config.toml
num_hidden_layers = 8
hidden_size = 896
num_attention_heads = 14
num_key_value_heads = 14
head_dim = 64
intermediate_size = 3584
vocab_size = 48309
hidden_act = "squared_relu"
norm = "rmsnorm"
norm_place = "pre"
norm_eps = 1e-06
positions = "rope"
rope_theta = 10000.0
rope_fraction = 0.25
qk_norm = true
attn_scale = 0.125
bias = "none"
tie_word_embeddings = "early"
parallel_block = false
extras = ["local attention windows", "gated attention", "a norm on each head", "capped logits"]
init = "normal"
init_std_qkv = 0.0205
init_std_o = 0.00513
init_std_up = 0.0205
init_std_down = 0.00257
optimizer = "ademamix"
learning_rate = 0.000309
lr_mult_qkv = 0.7
beta1 = 0.9
lr_head = 0.0109
warmup_steps = 551
schedule = "wsd"
decay_fraction = 0.614
decay_shape = "linear"
final_lr_fraction = 0.1
batch_tokens = 262144
max_seq_len = 2048
doc_mask = true
train_tokens = 963400000
max_steps = 3676
dataset = "wikipedia_en"
Each number is 128 + 24 x the weight over its row's rms, rounded and kept within 0 to 255. Layers, rows and columns count from 0. Numbers have three digits each. The size before them is the row's rms in percent of the matrix's.

# v: layer 4 attention value, 896x896, rms 0.0189, rows 160-191, columns 0-55
# o: layer 4 attention output (transposed), 896x896, rms 0.0213, rows 160-191, columns 0-55
# q: layer 4 attention query, 896x896, rms 0.0225, rows 192-212, columns 0-55
# k: layer 4 attention key, 896x896, rms 0.0216, rows 192-211, columns 0-55
v160 125:125169117137162143129174123171133086134105125109154130108139126124134136092134107110124144149119082124117154146124107138123117119134128102159202129158116132183140106141
o160 066:112123153127177179056176108032106144094135128170136126136122125123139146101154140119138139152090128089146145090170132135098118131110132144119112155148141143110119186113
v161 096:141109140139121089115151111126141113128176179138110103106104135100168120115124089137134123121137158165114110139096184156113131135116102148130123062151100142161154130114
o161 101:184091141111151148129137097164100112186131111167135156111114129111102097124121127116073145164141111151139133137145146095151113097097132148087118139138134087123109122107
v162 100:116132134148140165130112105114106134128098130135174081149124121168109149130125117120133117077127193099118093100160120124118135112151091129112143147120113123089126105159
o162 095:128144088150149131117158115160128141107170127135108122119167141140159081153143120163125094125143130150132119130145125137141075113153135125146141114141104122118098128121
v163 092:101109142117118169130104119055091127115138098113131128120127124131144111135144117084120122131101133082190139115090121108127207139153124170128132139091106118135106131129
o163 092:078150067128105053161147161169137119135130122154136103073162145102161118126149090112143145121134131141123123137123125143123128113096150144137178154129144140146095143140
v164 093:119105086094110170116098133111108083121140148120150084138192148097118103112130120141077123141099131108142111135163103125104197145141158112123156135123126113110141173162
o164 087:133138149140125133136146132141157116111132096117143129113105123121142114152151133082112127115103139161117137149083122154112157119147148139150149155134107142142144133106
v165 091:117107123140077117132097101148112116141142147131125129115127147164115140142119173168126096113110118129131115121167116131160116120113127127141140118108111109106116147112
o165 103:149137137087134125092125161115136180107099109139107148119139095132099098181165128078153129130132120121085131120094150151166104153076160144101134102153118165116125158181
v166 090:116155122136145120095141122115136124149105176111140147125157180114145161141135111189161091129133158122121119103116113138150130181144133138106112065183106152135169130164
o166 100:110187143138103141140156140123135158051105113150129129128119150119144141117120080149105146098100100116169148119130127121142140148147123082114192139105146118133136115097
v167 184:117115129099112121151097148122145162134128144154071128169112133125142097159119165148154118110128115138146105128137146127121131133108156147093090111144130101110095180118
o167 048:133122153121107118125088125216116108150134140104140126122122100125144122144130146105112089112173132172120139149119158138163124133106142080108107112137133106154146082128
v168 090:139097127087219127119121092099202124104081117172154213058140107103202132133118162146109115102131143081149154169088101126147074148169123148188144148128152164120169117156
o168 097:132152171160144139113148136129125153124120135127148119168104105118105169089150100185122124102141121099122096168130172147140098174116101102150147118127132162112123196099
v169 097:156136121112135147126127124153104148158107139129085113111134143141142133127134115085140152118097149132118133146152109110149161115126177109131162107143139151103128140102
o169 083:112128117111135185072114106041151108109129166122151120152170166150119148102095145143136086123097130127151185086144109119124140152133157153112145166111131119096113163134
v170 091:113110119128133114137134119132123143121110125137143146119142077147098111123150157120116086124098104157124160110132176136169136115116122141151113138143084112127128149118
o170 105:113130136122128111159085156117143142123174116117107112146096079134150169114182119106150074122128131092095114111146090125118111148121121205100103138152120111136142147120
v171 094:159118124122092114119126157182106117158167109089129139140170151182188164157115099118132126123148126117147080145165146132145166105128149134108159093110107134134109135110
o171 099:143110118131142123112102146119104139117099134161101139117097157115134150114122118145127167187136125097115110140157111121146165106157118105130084126127176138137104097110
v172 101:140127132099150141092130128135109146125110137143094090163153174122127123131098105140156169147178122088139094077122144125137148115159152152095162169167105101123120170124
o172 089:064135142148114092136151129166109138148103097140144149098148132118107137110136132113122168109096108175151137122114138126141124118084146106095164147113164128141136111146
v173 105:115112068148111128130190137179149119114114176077110123110097139157105110121129124116142097125159114111129159124134120110131156141135132132142170110143193115144113158106
o173 085:125152082142148125123101127095150125141102095129126152120144152108089128123093081153164188181114127093147127099139140128127169125143082137094115123119149139131112113124
v174 097:129117109103159125150124138150099097144165131128104130133123094112126134122119165126126129127173130086094111104141131149113098142158183096112136141174134159130152143076
o174 083:104156154110121110108116142175151088159171117130105100100109136137118131146109160104139161109135089149148144182168129155134173108113151101123147155149114118155210156134
v175 091:105134127117103120140145136127111109160080091075136166171155151089150135148110116091122102183111126128095124106124137128112070150126083123100131142080130106139117128119
o175 110:137118064110119121118146126154155089106168096132121149127099067124140088117133136106126174138112105193135137111094110126125073108119120112119117146076130132147154124125
v176 098:143128119110101152119092086127135100117115088125166110094107122145144134129136167098194105103132127162118175154099126139126125131109172123137135146160135128113111126155
o176 097:146136153107092111145096117153114119103150157103080145140085130096166150167078153178126175108158114104116120189151130157174135151092111105139140101133134143134071102136
v177 124:125115165106127120141140126130105163118150136166123083144081113123130144112119133112098136096055121136084157152130153114153059126116114102141132158091130089121087068120
o177 084:132098133100137120127131106090125132147108119114143137127144104129097101145165167136163061119148132101122122098114112138135142123135127159155073127153118120115122147170
v178 096:156127094124106111116152089093139134119133142102079108125124139173110138149127126090181140125134139094143115092110088136122168105114136131127112107112193132115109119143
o178 098:105134100136106106124121173152153116168138113124182129117151132146124143106070131109103126121109134194167122106140116105123101082205118123108201145081154100141138120131
v179 098:109117133066145144112113068138132092161084166121117145125170167107136133144092196147142104129175092110111131142104124173078086152174134120147117083174106126162094112115
o179 095:142149129143138195142165136151094139085158123109169109119142079115163137147167116112130098135147124143111136115129118096128108119114112133163136101171146112148137114101
v180 094:177135142135121127178160142107166114112105149164112129113122135084147106126117145160168145091149134140114154117116108095181116084137124144162088137088152121150096108138
o180 101:137089156115147137123105114087147140118130122128135128107148102153098122115106146142142140127123145127157131150092149137111152123149183113116089121133108143097171134138
v181 096:141102141108163156086161128159131103155134157147133108097152145110129089108106114128118127140075136109168126112152141116150064135124122111176114135157129150101101129187
o181 097:157140213196127176120155079054077150086121073113112164149167109094137164152127103129090112137145153164113116125096096141133164149139171077126126104124114127100116116102
v182 115:143128123064110134104104122109093129129172116175127087171138131072103169168121144131131145110121134124107107120117126151147109129129136152123101148123087142047059082162
o182 089:138104138134127145134130132119145145152119150097118109116109131168126082141129207119110095133153139162103134148128093105154114144129157132169135096136135128148117164135
v183 089:117132109125114140125126121125144095088082172110126123119102120086109083087146137135055116109121128143216110143126086094134124120126096134178145062155122083127119122118
o183 095:116161125134150111136083146065157142140138125127119134166171148140125163123119123074112152161131150105124150115150111114101144146086163133106108109130126168126114148124
v184 094:156136145165120130101080103131102111145149138122199118135157157143096128120132128127126130140189149163148116095121146113098151137146109117087116085118101134087094144112
o184 105:127123092137129114182141139111138097122146087118140106105177144118154122130118153100135109155142166117145110150119100120097159115122142149121128141133129111122133133098
v185 105:097147133140132151108111123096133161090158150170135127140109121105081168124124125170131127121101117158138145161121118145113131167151116181121084133134103136134130117132
o185 072:162163140145066127176091127163176134115156132099082101134128099140134097174152130135135108077150100160118110128130078115129098117170120094178148113162061114155144115138
v186 098:120112129169123102131119127149146140145143160206125112145132155099114135133103104122111144121131133145155116126176123129143128143108124108113112131139138141165163131149
o186 101:152131119136119147126126138091165157165093115108143158118126146152108136148120132158115108116167141101103120111113161159095157174113108065100115102167133110107106145127
v187 101:124117098108115149138098122144116138172162129171144105128136133146116155140122117163131133105145131136128124114166145086133093093127166124127106130102078118147115097140
o187 097:123123087102161107132129165142184123127129106143135125169138111141148171126124109180131097130098089090110127148130107125135144119154101102131124083132119111135119181127
v188 100:100139126149118128121134164104130155089162121132130150145114124154129154065153124162084128165084108088175147140152121134105116159155142111164136124114166111134142154123
o188 090:135131082117102118180083102141169139079106127130123146148113098150128120151135057093168120123099163110126075119116159114132107109118121135078093152133063109123151083122
v189 096:119126083121151148130156149110044105118130127151127099141154103116127206127132121123195108117086102162102116143087108143117111104120148150078135134088125114150126102133
o189 096:158120095099126136136141121103146080143120139138088107139132171116132118110107146148101127101139113148122164173125118087131105112151123123139096118144153132139047144120
v190 095:112161129132116139111124129121149166130163170127116155143132087105166130116134155130132121096116126123169100127122128118107163114140125134141125122130105125145126093122
o190 085:132156149139106140148115140143113200111122190147127093124131148145170123104167123141130111138110125071126119123160122141104108156132137138125142135143155127109099175118
v191 097:106114146097149108134114113136092096150138140128168131083164156128137138106147134125089099131173141115119177124163084157144166081126138089149181167141074111155119136126
o191 095:089112124132140186089184124144130132109150122131149129128102083168130173160162128115082169103119121121131119114120144146108148124132102107132157152111104144136124124151
q192 107:146139171170111086113134122110128158112129111142163118072162132139141151109160108102110105135102142153120114126096121140128140136107130150138138120136176144118142117111
k192 088:160102056101102122122134183166178159162140128152127131144089166096093117115112105124128100153090144144137121081136132150146108119159095109117113183129098129135090131112
q193 081:154145105091140137128131117120097212103124114145100149093118153146099107070151137157161144159159129125123121159118082131114106129121154146116104138167088152142117154142
k193 086:152137091117147114118190161150199178125142141129183135123161138147112108095130133130089146142128144152136116129146149062146110138142122153129173126161119132124131083131
q194 132:107133209126127090106150096065130068132144115148136118104137124156128127133155118129138133138104141139130113135075120136109149160076169157136124126094150150127150093100
k194 099:192113086114104106093167121115123170143135149147169134095133133124133127096129132147120120156105153141129138113133151109145112121100118132128123102114094149116135092135
q195 073:136109125126119131121100123129136163179113095104159110118148124121131106131176098154166123146139108081109134173100140119134133133103136101116115128158108130102110111101
k195 157:132145204131113089154133087053096091108111132133126143110133119177133166136150125130123100102153146121135129151092099124094158148104188179168175153126160174127125100136
q196 118:129153085172084130169108176142112179113118140148090122119121136117149097159084130172160152181143089136121159138124130123139117121141093094069073112131119122136105149110
k196 144:104134112160129177166112152150154144116114139112125144136107111115112120139103146139148152148125095139109141117155153141135111107143102103103098117130131090130126149101
q197 072:150128117093150166115092106129137107108122162124111140122130120108180110100115136128093116119110135168107103113157114115163128100134161171171126116126095131154167128176
k197 092:083136112103149163113181117177112138110158129116120130103157095113146094119098128162126165134117135115106147095134175110162120117118109123120115137089162120165120107137
q198 098:105139121154124168152115147175115146086131160146126128132108140067170116137119149167148108140115041146158119100089132097154144120157122107093086116119127080146120144141
k198 076:064105215123131129128173137143152114085126144102108129169135122129139132099084120121179165135116114121142177160130151133117101115131125108121111161120158129106192145122
q199 115:140139155074171114064110064129091092080152139125138133102148122142121151131156160116101106115108147142151082130103076122129122121122153143168152127107153130124139079146
k199 161:123125196099130087091153084100082084110124115115150116109137133168125134116141135122127132100139156110126127159127122143109101159096151149161150141119136149133150091156
q200 125:085078097134133161156167158180119160154129126176109117138109140094138148144121131141142110120142082117099131111142158132132116103132122157081069111115141098143123148120
k200 148:078107092119133153137105130190080127129138130143110155122124125107127098142091123092137132116132094120139107119140137152143135128157119105094103131153132094166091175103
q201 155:077089098152126166153136175169134163148126117131124143121107147123128131145105102143137093174125110092124157138147162107150144111131083091073079099141124132147079152092
k201 167:094106079148132170151127185181129141140148129125109142144131114097116123130075134126146138125128101142152123107126149130115127114148096078090115126112134103132124152134
q202 097:121141140138102098145164144130201128121125145141154127090102117108137133133166120119155150129137129139142118131123065134060114121100113131155112145138126110153149116116
k202 094:135126143168108129118118082128159139124133109133128140167129124129122157090143185139177099122132158123175184111102148143153079120141143062171135141084127103107135109123
q203 123:197178141095116105154130125109111140109155120125119164140157093137105158122154147112131112109118128185156124110095116140117118117121139182190120154108148106128179104189
k203 106:167165165178135080082127082103129141174146122116154149108112146152142090092194136120097114129146148147131137154152115130121108160104172148149144126089115132109167132118
q204 101:124112136085157134157141129124113166130131108133078166158132156114134082114108116119139118117127120142107128089140176096114148195175109186101132109132115110129116147152
k204 090:150093096110181148126134130107113112143107143130130138118145107122128154173147161153163138126123178116153125122113140110173113111107132114151127120125156163121144152143
q205 101:135141095147152143075092118128141088121148081128107112179114130123120143161137142174119097118154110158160081128114142168116118134127119101141148146129132132143085144150
k205 091:134136184098148161113128113148115084126134108164114126120159142112099144159128104117150119097121135128114129162094099144104121125173154096101149107156102127136143115163
q206 100:133117126093183123091109113123125101125092129099140151144101156131104109131117126155123120142130110108111118150122148148140132120093142115121125170095145104119094173113
k206 095:136115154088145147127101130141176145173132078118111145134112116136110115130170099115118108123151113126073115151165107102129145136142131209135128118081086121146152123135
q207 105:109093096130122143112163111171105113142119138090123146089120142102166153111117164124157141112124122092143169121097142146144105137157140151104151118115129092123134106142
k207 089:090080125103143129061108069155109091105128125154132141128117160137115134131103140157140122103131136141105108125129135128104119147122147088138150182098156130139124143127
q208 092:120118112108108148131173123129109143172134162103130114155116160107106126134073170103123127074133149125086088131123124109106117150148121120146124143101100131118141113129
k208 091:116129139123133111144114157097166106075168181125160126152110111148136125108135121186110136139114139060106146133151129128142110128096162110096145128170141155114136115098
q209 094:152138130132105098120066145129114122085117098151117144121149106152138151135116087123100143144090123172133125126115109160125108117113150131150132137098143125173124110145
k209 093:133146131127153088110138144142109134142147123148132129089158129152126130126122133152164096127111133130130149179131108139133133123159112177171110141106160166127131069178
q210 086:120146127142106127123182117105124110129137169127140096099127176127137140099116139089109110093122155125092117148173117099111062155159175091144189141149107132103145062113
k210 097:123114141099091160120110106161080125117111135117130098153163162137104124107122114129150112087130116118113114132126112095167113122169083159173122131142098121132125128165
q211 102:141114153117117147170127156111183184149116126127119137113088124209163124160156168103088103107155135139134146163126132129112097106093123122133129125159127129071161151113
k211 089:172170079117119134155118115087147118136121160118109101138163150114130133126108108144149148132111157158131114125131149125100127108132114106106082108118149118115123176116
q212 096:111108122115109158116147104149087105096145126123089104172146157103157163099151171204092096129169084126136151132125135102109148169143090123094118134163162145088167135151